{
  "n_head": 3,
  "n_kv_head": 3,
  "d_mlp": 256,
  "activation": "swiglu",
  "positions": "rope",
  "parallel_block": false,
  "init_std_qkv": 0.0677,
  "init_std_up": 0.0677,
  "init_std_down": 0.0064,
  "beta1": 0.93,
  "warmup_steps": 200,
  "batch_tokens": 16384,
  "steps": 7929
}
Each number is 128 + 24 x the weight over its row's rms, rounded and kept within 0 to 255. Layers, rows and columns count from 0. Numbers have three digits each. The size before them is the row's rms in percent of the matrix's.

# layer 3 MLP up, 256x96, rms 0.199, rows 204-213, columns 0-95
109:138095147178109103104090133115143126091171140154164073118140117126150121130106142153121165176121128106129096122137150121086103159157156114134146120164100138137124114120100128142159121146116169119141144126126128118068114104091108112099097167136145127100075124172152133116105100129148143121
092:164160147124105110124146146171104128160094148073126159146100150146107111111099136145095117151152114131114144152136118102141135161131130189146116105132130124126164185108126085069164106108130151139132152120167143142150142124127127118149155137151130106084133106108118092086133138108157136161
087:114169097111117146131148142082107155099151116172127095119091128160128128088122115160123156127099119121122148122132120097098119138096101112170119116163107157124125114121117174140114111164100083127094117149169104103100109147197121113142122123159074146129130116117105135116101110097104110111
095:089091101133179141106114136156131128155129155149095163150147151102140175154142122116161129134109138081119079087101120169130147106160152119114171145160074138133146146130097126117153107130140146115097140152110099153137153171143118175146120109145154136128108151103132122127141140118126142178
090:148088111169113104102102145157129154136101104089150149121131112117079153121097093117132171168165138112113141109166150117175111134132136082130123100116163115161132102131103116086165096186101142144128126108131114125152114126112165139128166137122086117095113120136125151118142148103143103098
083:134109174120106120130145112142105159087128106143110153187143099117119100065156144124099125146126089142132128110143069122121113129151135096121127111126124110120108068153113112165145120153111139138123181107132126107082146130131175137116131145126111116143068144147125127131095086127147161107
088:090152156111131101097145119142114189111088095089126113133135133124155157157144152140123126104145119117123157129112106123135122102154159176120103109173148128165160151152122123099142114122110086147133146122117108114147104091111124082126135158088174132120071114080138124155132111102126095150
092:165158098138120111107110091123111162146119102112130132091151152128106128113162133139134156115125117161119153148114122118156127138114123153125157109088167113164127141125106102103195115110141146069140134160134143108103159170115148123106153157151109144162127091108084117157137138189117159144
104:143122125087122126110102150135128128081151113125129129124137180137164114150102118182136101104111080112148165181164146107136130116135069157138126106167128124164150158103106084109122153106103089149135108133149130153141122132166131112138113127142135167138152141172104118127113122106155163093
099:166104139085129152133143120109129092162152157141149127142169123115154115155174105140138123107144132126134117105121115138200116104156105143107119155136110152111079107135144124160093109135182128135114136128118151129109143085087118107117142148115095139056146178116149104134132117097139118105
# layer 3 MLP down (transposed), 256x96, rms 0.217, rows 204-213, columns 0-95
113:176120120115133129157146122095123147136118144102174106157132087134145155155149080159127136132136120160095125123113114124161133058137143154126123106110150103136125076147148154078139144123139144148145099122102115167094093174102169115116157114094111123149163115100088132116136146121119105117
085:079097118158137138123123143142130135113147120130124125129129129104121111136153121087144100140109100130118129155132134163095112098169100075105118117105138101125100071125144136187137133136144097141131116126138081124161135103134118126068121117092115107123116160140108131181146113172083181100
091:179137173100139075128159120143107127125161106136156143126142115095149124128147107164158139146113123083120157124122149143154139129139156150092117117149090102109138136135157153188113192146111170132123135140164158112154140144106122154139110119125128141108147128113129109105182140094171105152
092:088141129112114086099093119118127115130116159086151113132131104101181155155151143136171119104103076132104105112134148108181082143115097143133123125099127158088155138138140121110082139148131152113183112123107108191121103128128111113113134089148124091152127096117144134133109148142130125120
090:170076107166112130142120161104126128142138124144078119141173141197145132131094156120123151135171127139126123135130169124141128142101116163160129121163073149087124094142114108117126149130119119149146129099128102150132133071135104137143136087100096135099094109130113092171138147113128112138
094:124095096123088128118106094154118111133152140133143132131110116108194109123126070117129084149123141168115094130101134087102120192150162099159130148106145163140125151143147086133112133126144117150122095131103139132102073133126101130098111105105119134080129158103144128096116157113115117110
091:121092150086156112125168127097125161138139161121120121101124165137120115113135145111119155108110166118157196133181137090106139116162189120106114100102096173125121140125144135112157138149150149141133151158140119138136124122120159145100133105110167102125096107137110135159185145100098125120
096:171164087122096134119095107137124145153131114144141156087106142133172103121143112114140139121107129163116151122136161130136083095112150147135130100095136131145123148152109131095148123112110137089166160152108168132126144127129097118125122113127121181151127116122080153135162133208089147170
110:109113139147118127124136086134109147106086115134111148147095138142107102080123149099166141141129137136103155097095138123086102136145150102124111154119152112106103121121149118090128121171132117140114130174107100139124113121131108153183166138138147121117148149038170109099146128114100089147
096:129180128096080122161118117146114110120109163151091123183096147106113146148178166150134101157103074130148153121136116145112132107138117130105173125153149093117143161105142081125115123116116132122133142141126126101080142113170140121109123154139153151172114130164163132131096133148163139126
# layer 3 MLP gate, 256x96, rms 0.205, rows 205-213, columns 0-95
086:133126154163133105121107131126128136086153104125132094099121114104139098142134135071147148142159148103140100131137142154120166109159122129138162108151088112135129087160140164168096070154126102085147119116146137102115123151113101150107113125134130125119103174146145124203163114128089117109
093:107126146095160167138176100112090104130146156132120116122128144118101134088137122165138125130090111142120135135150130108129157144106134137148098123135092132088153139128119157144143122132137063161081140153130109114144174188177131133140100138151071129115137129101113094147123134076103134145
100:117100165161087130150151078118163142105153134115143122119105134125122101159113130108148169120116149149134126141121173140121127135093138100152120106127108098099134103137138131100116191169116115165121137087161132072079106108160144101132141134098097144101142138147152125126094102144107133078
093:078115099107169124099118113171118144094097120115118167164106140158118110094162127155127112120160132153117134109107150164082117135107150111126103138112120140139148140126084135159129083114113163120052124141158121153129128106158147106107080130160122111124086109110133093121124107117134146156
090:118149097142185161138138152071148123151096159110117105152155125150090119162120133124151110120157129099089122094140147108150131070094133128130079091156068090137123126119091134150132139141136105111156138145106154142112170098123133149141099135129123143125166120132151151154106118111093136123
094:113140143106131087126145089136150186082087070120123131152150123145128138128160148143120137113147134128127148141109126115125111109139148165107083124166167137156153154172111103111131110124128092136143144144130109100124115098124143081126113137097169152114061095077144117138113124116118092131
090:140134091120154163127133146145167099092116069147139139071129137155097137147167152138124087120165128119129113099121101160165129104149109136105149157139142111138133153115111087134165122129145174129117098120142175111178114144121136124107066120132151132130127126133075145127147167105132144137
106:086144115154138132139144109151123133111121128103103129150107130146146092124144177100152124128111152131116114056105143142152116099146119140114155185156115110108110122139147119132120125146152132116092131161101125119106102124128122113142147157138116053095144149055179152126149132120135080127
096:105109103159120142098168130149126119122127083070153170093115104158103132092077107134101152110114161141119117191115111118074122158102157138113111111100127125122117111131119103136139112068122131111131132116150137162157104115109141109136129132117132131111080114113140110110119109143063134137